config = dict(
    n_kv_head=10,
    init_std_qkv=0.0261,
    init_std_o=0.00493,
    init_std_up=0.0261,
    lr_head=0.00551,
    grad_clip=0.5,
    schedule='wsd',
    decay_fraction=0.55,
    final_lr_fraction=0.0,
    doc_mask=True,
)
Each number is 500 + 50 x the weight over its row's rms, rounded and kept within 0 to 999. Layers, rows and columns count from 0. Numbers have three digits each. The size before them is the row's rms in percent of the matrix's.

# up: layer 10 MLP up, 960x320, rms 0.159, rows 523-622, columns 192-255
# down: layer 10 MLP down (transposed), 960x320, rms 0.0902, rows 523-622, columns 192-255
up523 100:451487508508435529473525499581486589477495559550499437407423555576433523445548498539556541486573454492531554487543481452387445593440436469566456535522534518521428524423606464437549469528491526
down523 098:530515451527450476560521478472506535513500549429488521531581453453434470579465541487460522505420521556550410467505449469569475502516567417494446469555537418462476451580455489570401467496428435
up524 104:490420440571523412435503459460501562480570399545448615503510449520515525477501491512571375458504524527542495522531465422460473547362507500582592484577539581547542460449514542503527449558514479
down524 104:506514516539461578479544529416505552493446492498397585505486477533483554517524596417473526466335538479451556586543426574495482506483451582557519491523598472447493480388404554470499585474527422
up525 105:515538445506514540551525484459539509507534542468488542518495484548498516468568507523501471482607489429401502560500490531463496545478498499555509501495512525453486492593554538564494462468477443
down525 099:551665508457484594500511500471559465551468510556513464513470458396508598531566577490504514508574500516524458475468509511563462473449541545514542586431540500574491456548445560503430426547380529
up526 101:500547394448573547509467523536528506519473553502518457429504522598493456512458545467574529559504409437617518427581496379464529476628430526451563561550473506489481549527552474459395478476444516
down526 101:496534498468388613576537587424436456595488490520540523439538494490517537495521453558546457553534449472510617416496539596598536526520479460483443456501429546455499455471609504465509451448488524
up527 096:483566555404546451477538481534389543380485497567523576413542616427596490410455601490551497559463530536503452490447476536502392498428494494471483521463520516540529538473490485434589495528453412
down527 098:516423553414473479456503459472479477453475475446426455541476609519500423601497542468597480499399500533503507508511485609534489496435505548565539487426495532571468520494496464538473592532371523
up528 100:503506544550460430498477454539525494421558479461479528536550525529477547479525464528450491520501513467473556492515573543525531545574480562475578527486549615439513444480487465446522429449492459
down528 098:481443485532424460503529561532470442563456536461488463544570452551491558471557470498437430440473514545610610507444483541502571512492476480572456478578525492534488415466475530502543496427530532
up529 100:547445525466478531434511454505560497604555507532540467460446510446513484499459441471367467611533457511531516576387578457520559560477532538397443506562487529534459462481574568499522484599592564
down529 104:445552512547487436512536449487453543464493471513548564362526554366515586549546513426541442495464465480446401487459535479573543492459490527523506446492545534451483494565595545421476515422542527
up530 100:472440459492462546531491463508536624587532482567550572544435450437525518505394482381491518482513465519485437531499490434435525505617482650520511451499505504525519516660533526446539508440537517
down530 101:499498517556500433464642483433446392557554513555538563481519495566518537512472480481522456415558531482552473415510563539534402476462530585515505351527534495546424527510596489553496485451536567
up531 101:400468472517511523507418454554548463489480414473449566482561512523464368490520597545536388551511536573570423519493517549441536502528529492492483513498473521578462430519463558534474538506578512
down531 100:512472578441533499532553460552512469455462452433481456411587490495465533485540514438460495406555474544549474509433523557535510481484483467483453466495471581465504569421514559545493546464513545
up532 103:489523528498525357519426552552445538457538444504438526487510488472461566538564457470487547418470453472481489558586540475524549608544428485547463390497473573539422539605580442509451526521523543
down532 100:518483547510524480502538469495452540413429462542450525427515430481540465585465518522505588465540546502486414568490454457427474568407545524458440402501514481494460467511476509511525400421403507
up533 102:470424506628481434545440420457475484510455466456570527448465457549487486565497580516463501536472499526516544503488541477465524574456445471587418479484408586636532504561419466565526560482517513
down533 100:499519511475477545561499462451519462586454474508471514461475589543512473506598427484563508403487470430524523572507508514480569505542444485498433516465627501487490425401539501456410441449585442
up534 099:461490553578501502483522409486514560510383425514430502474498534423489522559494574494602429528502544492448444487490505483429461465532533496537608543508538468563521495520528516499651412515486514
down534 099:523540485578539484537423490539543517532542524487521494510487604452408453508614514517542540523484475536379475558497559540429576466518533548466533491535487610491521507528470546509494527540494495
up535 092:473438572437428461479475507490453492595516454555488449459534505465485455454424473473596527529586539457492568473535573525579496480480486552510428444505471550479566492447521472480524516473516474
down535 092:480459490491437469503481496553481572571560507472519526500414589442468626522546503501507553465390516502604515511500462510438439447499509488546563452616560498564478532433513486547560446450536373
up536 082:489524550539495448367504557505511483512432563576499553488492364526450535570455473448520535506483528507443521638525552500486409483487449549554481536468471538511483575375501547458527539494468456
down536 090:403496513459526479516541545526510542516499552425553444463475480466515477419522471581494492549483502505463457446506415476400481534434584461445503521553579520481530459611436503470531477543541507
up537 104:500493476496507532475528524536458552476492597572466519503434412464507541471545448477507493481587437566497448496527490488547573547476539486555480476511571631554417436485500633456501569533384527
down537 103:629468528500568516563560402473456536519508519496431468355547428445558475500517475474468571549456381492473516456466518487469480512553482488447412530470555523416512429530581538537478505490447499
up538 099:495469489447445549517517454564484489477480490470497444557593442467437544479511578434383477470609544519484432525566518487469633452498558455437535520602555514571455446605436479516473479479416418
down538 102:431528497526531513464463537484476438507479571460487477588487464500440518498582530516408573584446392554411487505481420430570502508526525493445483526522655462531419601552478492583440590526449541
up539 087:451544485458529539586506521507514516448483496501549552475576516483488453447495524552521456460529512509592523422497455496626457414504420515498450531528470540495492469538572491466462471432488432
down539 091:512520532505524475520405488506509433539516476562484448563505535476569375555515551464473508480547423503476563570502463542554445439435476544612582475561522531543548477537535454478506435423508547
up540 102:434354489438491505544510571434541547519560517500521531506433543513449454394447503532646476535494539523448491480452463487485534462493510518433563422410563514495573453557480442509510584515563522
down540 098:570526535502555542484527546505451524506552589420423522483601477535551496497534444504435515469503549517514434548491509538466512509481432462541439357440497553514491478405441437528548580537510465
up541 102:469556501450545492553596532611564548512502500497529470529491510503526472467495523567537460564414564584549555465577548560612472607469615549455506454523516512520531432464515585556548471471472416
down541 099:533486495516478443496422534492483432561498559515499574510579466510479497548454606518578535480391548524422506557521473403534419552402516490504449454587543527534610507515504447401512458463583427
up542 101:521502471568472504461533473453454490561515463466490481426538516449511534484515442474448522455509461560585543472400524493482493476413504465483583511530466439407527520544498524511579432531537591
down542 099:502526525483567462448411570448519556542489542479485457430500450538515577471582605468517451531541463492491485386424445535539483520506436522508480565466429555519488522507495454518434445486550458
up543 111:527480588555513504563477452524455425562472540487451513575529474529504518583592453585568449548496467496511499492545569469522419457551501417501543450390515619464582460500441532521454549486343487
down543 105:512524539475648453483442545426413463455450461520554529514543553486489498559521432542523422491413526408452468500481526529495433451557477498460463533480475597520558451474488430455502520438467510
up544 103:554510563517527526460386526503559434481441506599489474512465477488446521483552490475516548540453558551478425513504415531448514467480501562427487414531516510505461419567569526499525463531500505
down544 103:490486482468468613504541524529441507530486464596492482446495444454602528620469526527482476555475519535446390469446456514595484507508511505540536520469407626482450568520508534443573539602432476
up545 097:490536443536605568509548478532568447460469492405561572506467505460532546614464492426518585479522453402521534557419565430479465462552404549502487485446567475568482523557563458525538527474490480
down545 102:497473507396476544507458411530455490553448473460550574422463471562450492543411491555429476435427447520517465529531492489484425518552533534416429496518502483543514557503476467447540417412431476
up546 101:512478414628468466506520479621639431554580506520486461503561572525468467422408445508516547556511509457494503544499581484479493492493552509503488503456533545520515477525440521512540510353529444
down546 103:651575497580451515508568408555548501485553516510508561521595499533481466511407518575556555546458540481533444432545522540506465561482496485505473525518598439526539515503488524549494514349432550
up547 111:469468489519631442546444545592475495460531448574491487480509522546562590540547504501474433573441586392563507507514539452457503564498496510545548500511456512593513431510617579480525492651513514
down547 109:480560469570482495564492487570418541557453502421530500534450398518599406540582523539470459494535531488503466541508496527574577545475548555555444507527489486556465496485526546500620533598496553
up548 092:450541519547502566504451560510524532524460460539470499543505477476509541461446588447480468413474574510441449500522510556508610463486559442352467629476467425593488424403530577422506475530525502
down548 095:496488416544432458429472536559563478513475449549454515443531501602479664504439542491528502513441462512500487489517500551514482504573574470469566518554499438522457542531500533484496541500485548
up549 109:502525564460513504504383527555487547433530452580523512454501464524487577502551519544468473476531558477506592493452426522490503559537508480451507509496510608417520448544497559523492605436542464
down549 104:498532499457440490526510597567629545520402475459526455564465561541547454418481516508478467480441529477559517538595456555576574582473483498478482431541451592457476463398496574518499610388503484
up550 088:540512528417502507535508381545515496494478513500499507550550498576448490451452593515436547454522556475460552521420573525519522540449484506458566525525491527610613545597585445480582633490513557
down550 096:459482549529524452486577574498530553422513536391540616497471423536550514494559553551465462490538532501468439521492453365533489551481463601606536465519419519555518471537476621496411485530490487
up551 098:512546463507538437483634518480517594529527571560440505489494536523480533438559565588464485567522481443540517448514508433518427459428515453513453515448461428539494448474597470517535410488486516
down551 101:492490399471492485454507478404447474443482515488563498497578583562513473536431465545415471515504510438515534497524461549481504510487444463442452480544433638479530531512574459543463524431473502
up552 102:423500495507511569492464481542515540510519506397412445401494520460474566594501451465493498515453444469492582515477416586534539428436478511500581501438587536476488566512495521481523456590479465
down552 102:457492521499436510481503489534615590492474522490468472536439516503564460466526566557538469411455518573616621488564442474576546483559586529495447555464430547509537521534560450463491538512578516
up553 106:548484567432577503537451479464559535568458427487463478513480501442631591466405585574445552505519523525489383549553511371496527522509479494484486439570570662536543403506448497516417482501543511
down553 104:502480482428481570492382465439577624560510504550546506529464547545483437465388553517466545553584552514414532476520583503543452436378493455424455458397523593493551506446418585542453453490465501
up554 082:599508514537493405609495452464454517455443441440519480546497441416510479516493482548439475470506371433460452509454493460455497544489447558593479503540447545490525580454585390406446469404467492
down554 093:424492499506526461454439495483541575419557437583518529466517528504467450496421555478578530531482452480539520437609555453509498575572520505382520437456462531487452487477528445459519508568512519
up555 101:539451586422551459460549555496578470385569463506488473411549417539521435472455548506425483490595590495411497470464428504503488423505500534442513477488525474423458559528542565480469459536500535
down555 103:591508503496473450444580449458603500516542486537536514502507532535500501498456450510459524454442468589397515646532498442532495504518518473450480416474483455484486454551507562445435599577466518
up556 098:406553461587493534434550471492484479615562537565550470478528586507513448558366494576488458478499475455536513482500508543525467414480460480518463532518546422529481506473443570460568487435539481
down556 101:568556454505470595521462474559503545574465499456582414546502442524534524483466552507495509471442479546515520507496502426584444409512493508490471488505507483492533490496573512585548610483506494
up557 097:530570527404531480477502581470560586446498547573470540437526461407603580486425404470494454475555447500464505507438503359594413541579549465421510458541445519467529560397404553456488543463547604
down557 099:488521439408437446506447543448533493492602587583487539455471513506422431597551580574522456413542439455559464398530529438579510453504570479539519518414531492463420522463470412537566576583456549
up558 094:518535433518460525520539527531498501517519497455540459590562471546491581414420481468531463481456492523501487541490560592451411442515539438502484569563554601439490451460571516494473481470459495
down558 094:565408510506491518509445498478544441484474470537433595513447446561565500522510450549538591495575539534441516479480493519520549452568513476561443439427468457592432466391462465458459541500475451
up559 103:460494467388480502563484493497539528513519494538442486512473484477504516524454551430508439495550513397502528558529482533540470484534492445535510508549375441574417513434544464524560515542511473
down559 103:464530522433497554543471367523487439562518541526602504558499426652542442525466515501502434499587519579539548442488586562460478549535495488535422482673494498595515576537503435439516475464460472
up560 107:505515503366427504427499561536482507567555459534534424553434488480434494500628546531513562461593611496544529480372474547515581545579555427524370504578541511477465532476430465472508471598544514
down560 103:541395513422545569457545632486460448566531496452488492468469522521406490538539560552487410466485552545546624384411474457505501535440549509504432504517508474531495448453512484482544445544504408
up561 096:434559472460481513534528549550523499420589452509496505458456418507505518462545486534496512503468622428519495569528509522549452519542507462405468444492455526527489472434484520472549509485498576
down561 098:416521442424426529521534498428556426424532444465468532436525538548490452552512612538405557544500589529468485499534557431569449371546549500492507560491520476534484488478503486472551569491598448
up562 109:447459487475442597438465475442515505521465477428461574463513446444525572555497539548516511520402547470504414483481558543472557506607413512495573493504441519516509513466477558529518483606507385
down562 104:467542440541500501533477565510419519534484600494488492538447458436452562487448498529557506562557452502467496416474527594527489420690452534529454627476395480481542608475477498448539469519497492
up563 103:492564465484492487462486424516498533391491498506521515483550468501474420481495572522533464491558477475555484485548562516443462589450496448501514478443476531492540453459534470499511565603499517
down563 102:478458534413522434582499458486431459505462503482528452485525498486392452448590494425562477514438519477552375498586535590455466513682489623502478505495507504530468509560410450531533618505470545
up564 093:582494449500469568473414564499489463421512567469507616478574490459460456466539472528522520514457519526420583533451447456438541457401532520568481457542460505402519575442545526523545442523488451
down564 097:469469510519603573486455487519474460418465489511478461417458535498472487485494522367520430544485462426450445513629509554527509551527464474432545489417554463604418443572499494466516475483497513
up565 100:562456523483520452468423520464508520549602523430465500522484546541549588578507419469579567497489529494501505438372581466477472554539523442550543485534496437605495465554485598556534435503485505
down565 104:506535580426610489543460452505463556584597404521550451507552506575546529537453427503536561517494436593541547603534485449402451447495582487502504509634526560445515484462596440521554447519503547
up566 096:426386489490612451496412532511457510411453467541484453458427501401530518447560466497519516568523531416602532463441589589585521547495418449494502500401516508632443443455492481504399535563525487
down566 101:548559476467512634513473431489450517578356513477545521536438511595518547479440408534479485386426473554529502497375407555481522585527521544520537542512534529519438593507453510558462529467411511
up567 097:508536503447473496471577516531515502480424547493490439511569464543497430463486476426547555483536389597491441532487581502310490532565515473535539513483519542475505540538479463466446566550518561
down567 100:578508506450524494513534488504454449487478534538470591509443505450548403482571516570402558548495535514542575504523522432459483539390556461465471441569466575532564541553538615575468513471504419
up568 089:434573572585538499535509421525482454521471506492546555507503485474525455499549573590590527451596462509463498589534531491558444581513506496538452584428445516483527529481563501442472537441498532
down568 092:470464484553420426596591612476433444494522442483461501545499453496580474520502536473467456480470558458476488543555397479438522502402481470531495609453402590483628397563529466516509473470500460
up569 112:519501497523476461480498512531502480491402479448445494465485550450429430444433475495515543577502433508507508460564547571481522555527465479569400507468515517538432372542609478644478435531513544
down569 105:491524446449523433495482506511506506601531494433444486511482451480496554446498575486467460496484527544553469504497455402566517469486501547462364442477502450508564508498565505595532456447529463
up570 109:541499581514483488515514500507465429546490543557519565527454502566451483526448464438449471527490462371464479473474446441453439461547498554470493495494530533521572513466467466491468433502583482
down570 101:577520605513445500533545505489425521509546546449537498529451491487466455500539433524477501460541470527449529498504506529480463449493416561560502525490510524545511486530497440555514460471529412
up571 098:430450498416472555514553551524523477468517584463482507573481530603454512539456521462471532503597465469443529449505505523370485501509491502467469566494485453552570475496487588480530501474525500
down571 092:541434586467469478448477505513431490493558477437510454547415558514523452490519513532564416473481495427497523472430531461549495523443516451523395504556519502495534508543455470453569508540487567
up572 091:553439513414444521472406492519450452457523409481448469417431498497431520477506527483504459493482445510504434464446556465419530536483490481436526410536541485498514518533509504550521502615607513
down572 104:546511541453441478552566507482462450432474510395517511477552428507446412495538552582512526398408517584497522493470491526445539523456473464459519486530506548487549478531538495526465433533556526
up573 094:494546518613499560460429408553525471483527579439517505466501497479501499474403495503620501538568528555478478475475481500583414453556434498501391551486527484494451499402572538478487434574558431
down573 101:498527441334513473534588512567502517481485515549585538565567448540536421526465491525501419488491541474521556487487457573421435365462525458499570481499438486598534518478496505523607624506561461
up574 105:546535489478503558540455437520458509478476544496475483530546497450590574449555454516403463553585486598573429524552543516484441524566484505563492489561449459546412449504541480595548487494460428
down574 102:481506470386396406475546616472429572498500474474530424456489483500503520433466508526500498512593596494521565526483481447523435496438482507528488509442494526534510444541527508436556438593526480
up575 100:442386441568485495435546506488431499563428428521487493449530397498491647540556500491484448501439596434493545449525585491485519524486485580536505520614574542506514524582569536498452461478449448
down575 102:558417505471515434516469489496561605420458459485582468482510561580471417442540575426457507605533550621518504551499555466454497380513488598542490545486549508492507456576483513358615444537421467
up576 091:505473525405477612426522564447522429524487539502413459448493440533588518477456456549543443460576441529467474468545553493531364531498563523463424450643540504543430547423585565415555397479563460
down576 094:440476461567591463539479437502477534534519451493511553540409508555543526503513491508524492582493517575467569451574602505508525546471479515438455472456484532535585489550449513483444476412496526
up577 103:421457509524454532479452490579444462533418476573566480512561519530520502500485479437509419434495518474535540544562598474523610440621416454507575506504468512485623478544486463506500466468492497
down577 102:550460488539473536534533455471512551519494394577549526581559531555513538510469514498506494419529538433526501454457537524555511476573546507508435453525445409496406558552486549493413514486482500
up578 096:542435435531464552507404516543598581529566496507444550432460545420532496560537417506497467529538511521582528487476500523523363444567446522474552462577478489524497470573480460411541469548555509
down578 101:562468444543557619543442485472518540435563533485514498475563496488455512489499482533482433488480417517523567431458503529413420485514405522573512534520514537496584532496445530507568494462527423
up579 085:513564444528583421477521408542541498517447513542585669443540449477431485542497534485568421476406573502548422435563506465455486473456490429517521602470494493576558447503494518458547489473525565
down579 092:480503535538441531422520515492570611463559479501500431480432474474557436482556410534522640552532576464405555465495580511566438534519607609485492558576569540463540500454489421516553441555450445
up580 087:456484593530532551446435459425512476378542449577460446461499520489506509467542474459616388520475459537524499509582528507543485662488508540476484442424488484537506483557543544495491467536492565
down580 095:569443404465587539429521441444528451476510465493491481530535514475501467550547534521556430567468527507572485450493565518509446497539530510530376454511459476490506475459492537549433540525450420
up581 101:449460520484534505498469458490475604475507516464491571506554484552518532444520505507445469567487514351476504437531520478527441458519488478441456476555603486581464507492585508559527464516600551
down581 099:516433493550497504553636453567490513514511575493479508498462567607483475539505513538482497534472473446472506513494564533456396502501412498474495467457533404471513525509498550471477549457446579
up582 096:518580539487499434478523496531524451476444504458433434511545527566504491516538390489461598535454538539462527467494520418484439431512469478582462487495537481385461497508495424524519466570548469
down582 095:599485466525604468480474472393520414496473499450430587560487504461462491486541506526572593438468503554536428493536571438608498522501417576566462476440425461542485466541509487556541558500439412
up583 098:523573522497526494469518468499481431525423456444544561509503580515535548426432548536440474452498573457486479464551549503524563532531440497421461533535447453451521486497518595549481580473401544
down583 095:574605532525520487401481546528426517502451435387491573553468543423571465428549363591524445474474481495542505540485485538533509470484496555395625451482418493457529504468515466521455495563547529
up584 098:537557511518507529408454369469446515483489473495499465590503504530546366517452529401555483495595495472458503518467391482469443388493512500521330511437532480525515484497559594493489493498491524
down584 099:482550502479491525559502500542466461505489405446533551492447476514547521525411455526491443520538518595356460516440467514508575480517535502518459446539509484505503499473332497457507548473462572
up585 100:440545414541504420424525481560564527464477448461522457578426504446425544512492525433501466417517487488516516519498486522456426466492462431462449467556428478453491581523538530499535490517577512
down585 099:496487502496434479495536461553506510431581590520519483522510492440490503460540517500539513426471466486548569510477591426435386462546474464467435444422525440451468413494503519466429513438510448
up586 099:503541510528438501406515483488510532540545517521563467461518518479506398462409621399538532470546524499499536514463440534469468382584487478532516525523540517466483434565458524533503499527455471
down586 100:564444445559454480455463532471472519546434536493509455439443538489570436514565555491571520535511550543513475465514455500500472515485590482511439512507473552398560436542441494516459501497482520
up587 106:480487477388449499511503541392499402520454464506563478450519460498542483543531546498482517527540537457504519558515467530537504518427509410537508569533410442604525439531528534535386508553536518
down587 105:450434502515565491560438503544436565523563501536551462457542400509501401447436463515558538514479445425492506467463500530411529541442462426556494498494511465443493508554480504514515475557466421
up588 102:515556582441543475508469497470541485392538469487483456486512522518431445518499537564458480498469525470576548568571567485484507485533520467466558414503552442595570505494572537565442524417453572
down588 102:579501475456499529573449544483563508564450542561601438536495624454465519534485537507406445550535509471568574541521409583601565418481439510514536490548504501434477497465549465466537560622569495
up589 100:559461350574474477567488527409512503508557517523427575485581458390432485499463488566449502541501532484489475435510578425575458486496551504534451622576421546551385503576552506475417498521569537
down589 100:507418523435509595544531571421505576562513484604412538524550438468464497508516534486529516588593530513427441445501569537502560494488483457483547455401483455492471488556524433619553557458509523
up590 106:480463533541526515497449487415460525381547426601512533573574414491400521473495388628459530522586541482435532505522460584541507435504486436498396465545495559467537580421475563451518521381546479
down590 100:560524513493471558521398598529505467552597428644456492469486423476503560447532519566430577533507450490460408471604476498487500451527514416459559553514471516550481488438547579480442552427561535
up591 098:511453565560506481544499491521446536481482508436546499503564423533507577524426483512528569532485414517445543440420537504494436483514527558446558436501483495576531506494580473544601523578426515
down591 102:529449522518472412514527444481441491506665484516418530611511443557461486498500532513495497444491569484510479571504503529514482539393519520527465492466498563540524584569426477519545517406513545
up592 095:487422469501479519484497563527503541433518538456518505506437523591512549591514586465563497540460478440480517449493505546509442462458516458496627476454539558525557563614506497554546467504584546
down592 101:520554503570563433455473553571498554529575468498496504379524484487518519612525534553488546486538600413499443571583517550510533548581531630509538434453526517555419526410498469553495499518569451
up593 097:542439547569531466443525475554497449570469530557488491520554510605539545558440487428536529497620481445476406511572519523559485561445498443415476576513490447479535493474488541425397513499463493
down593 098:517465513488524556467538450479524483540476482577506543487495412467523554513496570445485503386451537494519543438464456492588552460541531514504524402536471491430446571560483483544467486560434499
up594 093:519434530562514440521483419565464491531442488518485533601560525495446535545443540443553469475469418452493467530410567555643513527409612478457494448544537471548496497578498531550472413403395536
down594 091:521555514434430554479495444561437469480469538517538568469436592398426589534482473558534569601479410518616495468471592524540424458573528486540583546552455513571453533476572463524508460430578453
up595 101:530570535558551503505557507595569551488518526576478546401577520555377545538483548516559496562396497535526527469412546545594516541586583448572474442452481456506504541514513468442517487480489593
down595 099:443531580452461567437575565538485538504525477549532501492445552506444491512453538445514441530441537506487503491405592494473444440615547426562428508466514504533437554502577462607425406503573514
up596 090:553553480563402506518465398549480472405529515552484494421534619504531500471448492513559513469489448495386450396520493618500549489532509596476513549399591518548482536494498491493536514490463492
down596 093:398468593475467438448444453579495456433368422504460622447467472553544517383510546455515550557454501445527586435514457498582512547575555533552505563625432495511449501500519432511520510539412571
up597 099:463446500497475569496518477489527482489519496500523529462491568485493540541405431464518422520437498495501480463496522594518546483543495509500533481552488505529535548522511463466483422529559481
down597 098:518477548547465602548521519466473494439473517478477489515531512433528465456495476541466452477402508541553405493523557522469493467368426549421544473429493503451499515493455423496567440471450434
up598 108:449573541502586490437477399513550495514455587468551559432549558559476579497530459476437549499451435494486461488533518463457469396488519490503448627540519503526461508504501487550481545597471307
down598 102:543450465451489487549507517597458429429501493502420487649484455488538471519513516514560499554401511499445580489413526491556534533520453517527509470525542535455473553560515486496502536468557574
up599 105:431613514455514494507482556504454503479477531500399494519493612545493541524469492510461531536589447460455587534548479552472563459553515490559540514442601444486593524451571468470485385471457584
down599 105:549614476561519472442530555472463503560528565585474532528432527483518498456501531440459544484539389529566528602399525492537371433569508457434550478540539479517456578520500482521337458573447461
up600 093:540578514636443477514546559430476551384514498507537449538494502468480388485413483583564609460484448491434419391400512465505454393536489463638512505465550528419452459411583503421575521510470485
down600 098:519532470386545448494475511449475484575480504540457462567461462521450495410550503592465420595486510522543507528517544499515494496500453384576483492591474500511488517452472479495490454446533419
up601 107:538512519485540569533498530485515476468512530531571469507541559474497503475458607457583498570495458481479543492550505464487530529538416480464459535576553541483453544617477560636552450466465478
down601 105:477499546512479572507459457456557510534433583481505509572469529620530454464431509458452472546454413499414574498464433480509569523527437480467482520584548475462493491489510522575499500505459495
up602 100:481384495573473490463423538494502583529574493454452495510569463412572472443500569528502464404576522657482482533490535486536488530562591519372517482523426501548416476517520551441581583511547489
down602 097:492530656464528427442559469365470458486529579471573445550510470500465424608619497454520550471441574544428527505491481514485503525520492467551407540521543485458535439490506566463529427483439466
up603 103:442531577545551539536457468518514458533509418522477485533504470428458543429473447448529498504530385522562505599536433567454458525488505550488595546501484488512499389436494577516461460441477473
down603 100:487540510557546552535420524460481424567474435438420505511372450393528544500519555448529448607539527419614418477556462562414488494416434495477504531526600469444562483527487479456466477428439534
up604 102:502559559464555528518496479553553460405380409456448486527559470480532506547630493512537448417484595551472468533485475452492452523582427476493474455496534459545473446467491507463540621462471484
down604 099:473552502392565528450466554443523500482398438528434490439609469475544541533462507484518519472589458455507427480499444557504479564531493481508453417484465443472499516472454489609570527508445503
up605 102:439522559549469542504516542466525530534440511523584552494482576463614494506481509468551497447487508566596465444498574524524480545538482484473593469523436468530483489543514501490434509550500555
down605 102:484521492491428564405501530446521434534467500414527573437535596477546535475509587412515409375444533544527509353535517403589475504519554523510506522451483497454443427493501541405555504419503519
up606 095:466465435502493406524490489545553497463481454526440452554471423520556478532446570527506488492482512506485436408442405456519529440501496381534444505515571445433489413405519476465473521499491490
down606 099:606552556451529432539461551460538488517490515470428457582509601592540455543452528548507460533477539528538409531473681516476525413526496544546499532442584482517465483456530480477504516458412485
up607 097:457517428512559496559505529520458425451488534615567502570582580549579457495451565504533533444520527487430513461449477611479505495494446480454569532533419490422461460475553588434551582576561469
down607 099:391422476492543504588461450580478533450453513525533489541462491505427572518449518546447533563485535406560442545472484499478564513512548578512524423439549559539506474490533563468480431534511573
up608 091:510451511504533462535414481457459422525527487510484551501473476604477525502455526517511487445583517467407473471388487530560479544548574526489540551433491440517498581482484476521511538454465559
down608 093:572545522529506455523439455538553464516481525560429511522504484495429475556487444487485539559529464549503466594486485505494566502391558540494497457453531502538488478525474509494478464491459541
up609 096:567536448482544443509507468473530527369563438517515554514445472480522551633541471442547581439357527597446542547459450497475545452519578507533386522442556521439520424405529506460491502521564607
down609 094:526491499429539470545507468477562447465508571433483462540512414422486488499477577488496429571367440543466515469573451454446578512505436499506525533458495538440577556613427491525556415516476484
up610 096:491506489580484507574472454528471391426599589457560478518479538517435467468494515565552454367591435488502490357537542470542535556492518504431503511555448475484470526495507573481475506573458498
down610 096:446465559563566476492444475559455466443494554433513485503423545440497556526540549574626446484471480582560437433502551528460427478606476557374499524480470573606475458493474562596515443453452494
up611 102:545495483497512483513501557432482473360591469550480449450522516465512460516446520576552454486485472463499477469456502515508382491477556537542579479536429484584502464499631474438469520502512490
down611 098:578518448542460458459449456467457469414509475551482485512463461460470581505478514468461392527418548449546473441517499480656459586416544509550550507399436521533446526522480427499500517476486422
up612 098:464476479524461510613432486598446456511507593476471507494518522514502468479610476509540364448532459389387540446525491525450523540506447531592596429445501469540469443461561525455571545469493418
down612 098:553486332537454471483534508481549546511487486486548608404457434549437409480454506514444499432532475439528545523463474503389457477528474494499545410470522482409462436395431442592448475428493467
up613 095:514476448512442486531454501454556570497543479543596473479507545451496535477521527462438365438524561485442551556531475509515478451520531633538420476489535478626464481514653435379443532497469492
down613 098:487484497470520575535527563464611548565476560508522476498421423620470639503526531488547607504506563614476505506434527457482528568415481465460527523514456427485489587583536475576472537433451392
up614 097:536463469535574462524500511488527515545471500551462615427611488451597522543466506595508382559570477520481482432394546518557455520548491550469517526457406545479463480452505528482517502438424508
down614 104:506556494550443392469471516545494527532520491470400575478655465487439500458537545518483526452472536602596462444471616499460610479557488462490466443538472531445444507495502471479490544461466512
up615 101:443567519483541544501495602451512493486481498507554458440526420477464571573540498486518508469521539556534476515452495497528397458541491502479439465640410473489501523534501523414490535498614408
down615 099:535532489491533501566477610448467575486426482553479417495566495550490532553521534480513518600562559450529461443465478434582400535492455521411566482516448480510600477510493437508472533482420549
up616 103:517463534452521571630473505446534482457449527469496423442572543561460527351510504527481551538525461483430531430485464528615491490507598569543432485495551495453376534432516419532467555493451503
down616 104:516489595417597461536591433487465510468520509529526443375472504563477521561470419466437567537483420524416618485527531516502536433524506500483430546429530443437555462547501470540437578610570468
up617 100:465493535482541435508528505438525524463439418544536463570483606542485508547380421370533470372507515481479546548507469499463460543414518486417593583496500550550493446430454487536445488535453476
down617 103:526447503517456436570511524521495458594527565546531453610493510515469429590497462491617557514610522508478557519541506494480481560576452476586502550397571505497546465603461551467509489519544480
up618 097:447494573537500474481549432555592499468509513414525555509512557562550391512446441479545490532440599547508524475576477462609518566544565560545556505540542514492544411469498452488513601473523532
down618 100:477441473493531422495545467546490490499475485438492466482522537527409464478532555538581522564497457526485461465545403566541495491528455508410509529524542485600556457573534466471492441455524524
up619 108:538485540451521603477491512480626551523419487466570577557560484466522592511483462526466532516449549432447484541525543339478495562475444549530591439475500409499478465464472544521563557437499505
down619 104:355419554487525542443593428423521514505533490512546555457542494480522445609477498563501511472398537487454474476540526475531395529559543503473499503446551480538502439432492476508515548541551544
up620 107:481515494519577389476586470496565582469565528459473479484597495591529583530493467499518517505493417513570539477525512538476573478575580419536526459547490491526548607540617402485601510467499441
down620 101:580534412426495552531624445482555607454452466534476473554543391584533475492435466411495529472530364463438499468497409487465517511494547523507444415520487462508522497564566504483582433455443518
up621 106:505558503505489559437445512489480465487636556409521541512524484579464477509539492477546505556410531440442470413431369435496500503474506559482485504489497504414575508475563517438615497402534486
down621 106:490506488450502433495472541524469511534499571451495415469463514405461484569468600451513514479421428473481515509491436419491505520523466402470422537417503564578511490484448576414488538498550456
up622 106:492514566494526472488410594541526492468572529575538544557476579461494430532470433496539535472459531373464471511444404559539496451538537416528509515489473482607541555464571513580521526408418531
down622 104:460451500521504518522506519579536455510510578511448494476566417485572530438586375455505550566531494418504410504524539465578419550492481420467472439447507558458506540447419535547486594445437549